config.yaml
n_layer: 13
d_model: 96
n_head: 3
n_kv_head: 3
head_dim: 32
d_mlp: 256
vocab_size: 8192
activation: "swiglu"
norm: "rmsnorm"
norm_place: "pre"
norm_eps: 1e-05
positions: "rope"
rope_base: 500000.0
rope_fraction: 0.5
qk_norm: true
attn_scale: 0.177
bias: "none"
tie_embeddings: false
parallel_block: false
init: "normal"
init_std_qkv: 0.051
init_std_o: 0.01
init_std_up: 0.051
init_std_down: 0.01
init_out_by_depth: true
optimizer: "muon_variant"
lr: 0.0069
lr_mult_down: 1.5
beta1: 0.9
lr_head: 0.0087
grad_clip: 1.0
warmup_steps: 0
schedule: "cos"
final_lr_fraction: 0.1
batch_tokens: 16384
seq_len: 1024
doc_mask: true
z_loss: 1e-05
train_tokens: 148000000
steps: 9034
dataset: "wikipedia_en"
Each number is 200 + 40 x the weight over its row's rms, rounded and kept within 0 to 999. Layers, rows and columns count from 0. The size before them is the row's rms in percent of the matrix's.

# q: layer 5 attention query, 96x96, rms 0.0722, rows 94-95, columns 0-95
# k: layer 5 attention key, 96x96, rms 0.0672, rows 94-95, columns 0-95
# v: layer 5 attention value, 96x96, rms 0.0723, rows 64-78, columns 0-95
# o: layer 5 attention output (transposed), 96x96, rms 0.0552, rows 64-77, columns 0-95
q94,109,199,230,151,224,199,147,172,266,225,234,155,273,216,237,162,197,223,204,140,155,194,163,153,213,239,218,160,139,208,223,195,286,187,206,183,205,225,244,213,144,149,234,150,204,199,226,125,150,242,139,201,260,194,224,187,169,278,270,176,165,203,231,170,174,156,214,144,222,267,219,151,183,212,164,190,229,236,176,269,202,199,152,262,220,272,126,215,226,304,241,204,235,201,177,177,235
k94,106,128,232,136,226,227,129,138,267,209,189,124,272,249,124,245,143,199,228,196,233,205,199,110,241,248,248,218,165,166,197,227,238,211,190,230,266,191,189,262,222,229,220,178,214,180,189,116,200,211,135,222,235,233,244,230,233,170,254,113,165,141,211,181,179,118,245,183,254,196,186,219,213,196,188,239,195,166,161,215,235,190,163,181,228,186,216,216,275,208,255,229,179,176,167,232,176
q95,196,271,231,178,245,208,256,153,219,208,224,188,211,194,185,242,186,164,112,239,296,205,191,258,221,184,242,164,222,193,222,241,128,193,195,264,159,183,147,197,279,166,197,237,112,261,259,247,150,222,223,149,245,187,166,193,244,156,229,178,216,173,165,245,228,221,182,234,214,176,194,207,257,262,119,219,239,122,185,178,241,241,198,159,162,218,190,160,204,135,171,195,182,257,208,221,137
k95,123,180,193,255,177,196,221,166,238,174,217,194,190,244,88,187,202,171,189,241,273,263,203,204,218,163,174,310,176,253,182,235,160,199,221,226,223,263,192,242,161,168,270,191,193,122,168,172,190,226,221,205,261,176,174,117,198,211,212,231,161,189,205,192,165,169,176,107,252,256,159,200,226,218,216,250,163,229,174,217,184,203,204,216,189,188,248,224,120,234,168,190,336,197,179,200,156
v64,092,227,169,150,191,195,225,206,225,239,202,208,211,180,121,204,212,248,196,247,189,204,204,211,222,196,259,227,207,241,130,285,215,196,200,192,127,214,270,194,185,277,150,202,172,194,184,182,203,197,201,97,189,170,152,170,130,177,191,204,229,237,200,147,217,136,180,111,89,206,228,181,224,238,230,184,240,195,267,199,197,253,163,166,244,239,237,228,243,245,161,121,220,138,122,180,163
o64,081,170,156,195,264,228,229,218,181,173,152,201,150,182,197,160,218,188,237,193,227,209,160,148,198,155,217,119,79,266,275,137,172,180,227,235,220,176,115,262,190,210,167,141,215,194,169,202,276,238,203,167,195,143,197,224,258,181,195,163,140,229,172,262,175,210,228,176,173,185,130,225,203,164,193,195,174,278,169,254,201,189,274,173,222,145,198,193,251,211,235,131,158,219,191,197,258
v65,102,174,195,190,201,218,131,210,246,209,250,235,188,234,194,185,224,250,228,100,180,160,176,238,188,186,199,137,169,254,281,224,181,159,219,200,212,233,204,182,185,179,250,190,191,193,244,157,161,146,210,283,164,182,228,146,213,316,193,214,259,150,243,169,176,148,246,106,204,239,230,219,248,218,226,230,233,195,242,160,236,234,171,170,236,177,250,188,124,143,187,175,272,174,135,152,212
o65,091,210,164,221,199,164,244,189,144,184,191,185,271,152,229,232,226,210,231,257,172,154,191,117,196,119,217,208,126,182,236,232,238,189,147,142,241,161,253,229,274,244,246,210,240,179,244,222,210,185,242,214,171,223,177,149,194,146,264,175,277,242,176,203,201,232,216,244,132,183,225,232,180,245,140,255,220,178,126,245,146,267,231,281,119,177,223,224,232,198,223,223,208,165,199,223,208
v66,098,179,148,196,191,275,203,167,198,206,202,204,84,240,219,238,218,212,180,249,146,188,201,213,158,170,231,238,125,317,173,167,146,255,151,272,139,218,275,223,196,166,190,232,169,152,217,248,246,202,276,223,187,197,144,158,104,192,217,170,254,188,172,186,181,246,195,178,180,192,167,181,193,197,193,269,165,190,201,193,253,203,257,154,169,252,242,227,187,206,179,173,194,249,201,179,135
o66,089,251,167,191,219,185,245,195,224,214,181,161,193,248,237,223,216,160,164,164,250,203,232,210,152,111,263,182,245,147,186,149,121,174,154,161,173,210,168,170,109,158,200,181,212,215,214,197,188,257,271,200,152,128,242,234,233,193,222,263,186,219,165,173,178,179,200,242,241,204,239,201,233,219,183,167,144,196,146,146,229,258,296,211,198,166,204,297,183,262,173,127,212,261,174,199,149
v67,085,229,216,220,199,183,168,177,225,154,289,213,171,225,195,239,254,200,120,103,185,231,237,250,230,271,165,256,169,168,206,162,175,255,161,134,218,191,185,181,191,231,194,180,114,159,214,275,235,197,231,169,192,225,219,221,153,273,141,129,151,245,205,197,174,226,137,195,198,227,193,294,212,180,233,200,184,161,227,156,141,204,232,184,166,226,221,233,199,188,199,284,132,251,169,165,229
o67,086,247,215,216,206,211,217,144,246,183,159,239,125,182,231,168,187,220,183,226,202,153,196,262,121,101,216,204,230,169,115,205,193,199,266,213,174,264,143,234,188,215,235,125,239,201,158,231,222,256,285,200,230,240,215,157,220,187,215,201,200,226,175,152,250,163,225,196,267,166,187,145,190,194,184,127,232,132,137,140,259,169,245,247,171,252,259,213,239,204,244,236,219,238,230,186,195
v68,091,330,199,208,212,253,253,155,160,182,212,189,287,180,224,220,263,183,227,121,242,214,237,175,153,193,154,251,182,122,199,240,232,176,224,129,173,207,197,211,171,206,180,150,252,218,190,254,209,196,249,155,247,179,164,203,150,232,249,219,172,148,267,203,187,175,213,300,217,186,249,251,210,225,194,233,230,219,183,168,225,244,102,180,114,221,230,236,180,167,192,214,164,206,206,228,213
o68,089,188,192,215,215,235,178,275,203,203,223,159,218,178,236,274,190,240,231,203,182,223,142,208,226,159,241,149,239,237,159,153,141,173,170,189,267,125,160,188,258,168,198,198,226,158,183,208,203,197,219,199,129,267,191,198,211,243,183,74,232,172,122,191,283,201,256,155,208,260,212,164,196,198,186,174,130,161,187,233,187,192,205,228,262,233,174,78,191,161,201,262,187,214,212,160,199
v69,088,186,175,216,258,197,211,181,246,263,216,138,231,146,163,240,218,229,204,182,173,256,190,242,206,246,233,158,187,207,247,217,145,255,179,143,209,185,169,212,205,150,225,186,174,243,334,265,176,205,199,200,262,181,210,207,151,159,170,210,148,200,220,281,220,127,270,271,196,148,233,224,181,183,127,165,205,267,233,164,224,248,173,162,235,202,216,162,178,149,233,176,234,146,236,140,244
o69,085,196,254,216,200,184,207,230,154,218,162,203,198,229,221,250,175,195,216,165,238,163,230,206,234,248,192,134,239,233,219,228,211,107,232,161,226,185,156,199,214,242,220,161,219,207,120,93,197,219,246,147,137,260,184,200,162,130,233,189,305,228,244,141,238,219,192,228,205,194,144,167,154,190,284,168,230,147,203,219,145,210,141,234,207,259,186,232,230,124,148,195,179,236,232,255,228
v70,085,220,212,206,151,162,177,183,197,203,188,258,231,214,199,192,218,100,126,154,240,143,219,251,196,254,197,204,176,260,176,183,186,166,222,206,193,159,178,232,289,215,220,135,251,146,222,211,199,183,252,193,190,171,352,132,242,155,225,215,184,169,241,266,216,266,170,232,219,215,157,217,200,175,271,211,223,136,159,215,178,245,220,183,178,259,157,210,188,220,193,200,187,204,240,140,275
o70,083,149,216,191,203,184,224,180,223,129,229,133,179,162,211,275,151,296,199,259,129,257,187,237,218,144,193,229,223,189,261,204,178,256,195,210,263,299,275,200,193,222,240,228,199,212,266,192,131,224,143,181,196,257,155,162,178,218,231,240,178,202,156,247,171,171,215,234,153,232,209,207,229,227,213,147,195,203,193,123,253,171,245,218,167,265,186,157,148,154,219,213,146,262,185,214,202
v71,104,273,234,223,187,176,206,197,176,234,203,201,215,219,223,167,187,209,227,178,221,226,202,196,229,206,216,172,246,175,222,187,205,260,198,196,168,160,170,187,231,257,256,173,167,187,140,199,169,203,125,224,144,188,247,313,200,180,191,112,98,172,196,183,169,211,147,199,284,258,233,155,168,195,263,144,192,184,208,197,204,114,221,274,192,229,240,99,141,185,235,286,167,203,221,234,164
o71,096,162,188,140,193,242,220,201,170,159,172,185,230,157,152,177,203,182,177,215,304,148,149,244,244,248,136,266,205,211,183,191,162,292,268,234,168,216,237,216,173,170,224,226,205,172,197,146,172,215,188,195,269,210,179,194,209,284,143,234,200,236,231,210,160,219,206,207,213,173,211,279,169,182,133,145,192,138,206,202,212,212,126,177,208,276,215,197,301,252,210,273,211,234,222,134,218
v72,097,147,221,297,206,245,175,166,158,203,266,195,169,212,222,237,204,220,175,234,231,198,266,184,131,240,176,133,212,220,160,170,198,164,204,188,124,191,236,189,202,110,155,202,131,153,218,114,231,226,228,148,127,217,225,127,194,231,244,182,250,161,167,216,277,187,221,190,217,216,156,134,166,219,214,263,165,238,179,197,170,157,207,182,201,155,259,281,149,142,171,204,231,205,217,239,211
o72,095,264,137,172,144,215,206,234,182,231,153,229,240,154,288,158,248,198,215,250,206,155,210,243,214,183,128,159,198,196,218,244,253,204,177,191,247,203,244,173,130,196,181,196,248,168,221,238,200,231,219,189,246,246,266,181,178,245,134,192,165,197,198,189,178,227,293,282,133,251,181,189,224,220,190,209,230,137,127,131,247,220,269,194,227,108,168,222,163,158,223,187,223,229,148,205,176
v73,080,243,215,246,249,265,188,164,199,181,242,228,230,213,229,195,234,177,176,188,200,209,177,101,163,167,187,255,170,202,195,181,171,226,215,194,166,223,250,169,127,123,215,188,222,202,201,230,147,277,251,226,281,174,241,177,261,286,147,215,233,189,231,171,168,199,161,205,208,185,191,251,165,241,154,220,137,233,203,197,293,204,225,252,184,247,274,186,192,249,151,258,162,184,169,142,287
o73,073,188,172,168,206,212,236,182,224,205,266,263,218,217,273,196,138,183,159,265,219,241,168,239,235,132,150,207,255,197,214,105,220,166,169,130,139,152,179,247,231,229,244,270,157,159,216,195,227,112,242,189,120,206,197,170,223,237,218,116,199,187,92,168,218,205,240,201,233,237,167,189,190,246,226,203,239,189,200,115,226,232,214,182,177,185,205,232,233,227,181,238,156,190,142,210,227
v74,104,172,191,137,169,250,159,176,165,149,199,228,165,221,173,174,116,230,168,183,236,227,212,182,259,171,157,207,238,152,186,208,203,241,196,236,252,243,213,224,231,197,185,177,278,139,173,240,236,221,179,189,162,260,212,224,228,209,192,205,151,185,204,170,205,229,141,264,139,153,170,226,198,173,218,236,91,227,226,151,228,124,227,309,133,253,189,186,216,193,272,237,187,246,141,133,227
o74,103,198,210,229,183,161,188,186,212,136,172,224,180,285,205,168,219,146,198,177,140,197,229,266,235,225,234,259,221,179,204,132,252,232,186,165,230,122,166,283,232,113,177,230,189,177,230,256,182,205,276,128,194,187,193,248,172,179,176,170,250,241,229,178,126,207,131,143,171,232,217,252,203,212,199,220,157,148,223,147,266,202,206,221,240,242,210,183,205,233,192,310,193,222,207,158,140
v75,094,150,218,173,154,199,173,160,183,265,154,206,204,171,192,320,175,195,203,208,152,217,217,239,267,206,160,172,148,205,181,163,254,153,270,196,238,190,260,194,202,201,234,139,237,206,254,194,252,219,157,134,207,131,205,127,226,219,259,306,248,200,174,291,224,220,258,210,205,196,124,210,173,172,168,284,190,181,170,213,170,187,195,266,211,193,218,215,176,170,201,151,160,248,184,179,215
o75,088,252,164,266,225,208,208,173,164,211,127,227,193,213,178,281,198,200,162,186,232,184,250,191,235,206,170,192,199,154,238,190,209,203,160,202,304,234,212,174,188,176,193,204,242,210,267,210,136,202,210,190,177,308,174,269,137,178,263,148,150,189,180,214,269,226,203,148,188,264,176,203,272,236,208,269,265,192,213,236,144,187,239,160,203,204,158,234,224,245,297,162,192,251,147,184,170
v76,102,226,215,252,195,192,165,200,256,233,188,201,153,241,98,252,118,214,222,211,229,203,200,209,185,222,209,234,181,178,255,212,138,263,209,225,286,196,281,159,216,241,136,151,249,223,135,301,212,163,202,156,161,177,213,142,186,168,189,138,194,225,198,156,181,119,196,168,209,210,101,150,216,165,214,207,223,219,225,238,186,225,158,211,236,182,218,175,232,295,194,192,228,163,190,175,252
o76,094,247,243,189,204,168,234,199,223,146,141,200,205,249,241,190,190,232,203,170,194,283,196,170,217,225,177,244,179,183,200,161,162,186,190,204,158,201,115,226,186,296,203,233,205,232,188,120,308,204,188,179,246,221,150,211,131,173,174,224,183,137,215,222,125,261,203,195,98,93,213,180,230,142,194,148,193,247,159,196,206,195,110,209,198,218,190,202,207,183,263,189,134,177,202,176,224
v77,097,158,124,140,219,214,141,148,154,170,218,259,172,245,170,218,219,188,213,218,151,214,213,227,172,185,190,252,134,224,131,203,227,238,184,155,252,255,244,197,183,227,240,291,206,128,219,192,267,144,272,279,179,214,183,236,249,196,204,205,172,196,173,208,189,197,236,255,110,159,188,266,218,153,211,236,239,129,193,201,144,275,204,239,206,162,162,211,175,225,218,222,193,253,167,140,226
o77,091,212,205,298,205,136,213,195,174,249,185,252,233,257,231,220,210,200,189,113,141,160,258,251,197,142,204,215,170,189,204,214,147,155,185,229,196,207,104,146,174,206,214,210,204,225,208,188,144,172,269,187,264,194,250,117,214,191,189,245,253,256,156,172,185,139,178,145,239,307,211,167,192,257,214,249,120,153,233,190,242,229,248,191,153,252,202,233,209,186,193,193,163,207,197,184,198
v78,091,205,195,206,166,153,223,276,197,206,169,175,181,251,207,198,118,207,162,229,231,257,236,221,218,277,230,176,262,170,151,265,185,159,247,215,221,163,242,191,207,247,114,210,251,147,181,188,213,183,183,116,196,166,204,186,163,168,179,224,278,203,256,220,227,176,190,213,133,218,186,222,217,237,192,196,220,206,220,205,192,111,156,199,198,184,121,236,204,164,232,140,278,159,221,329,172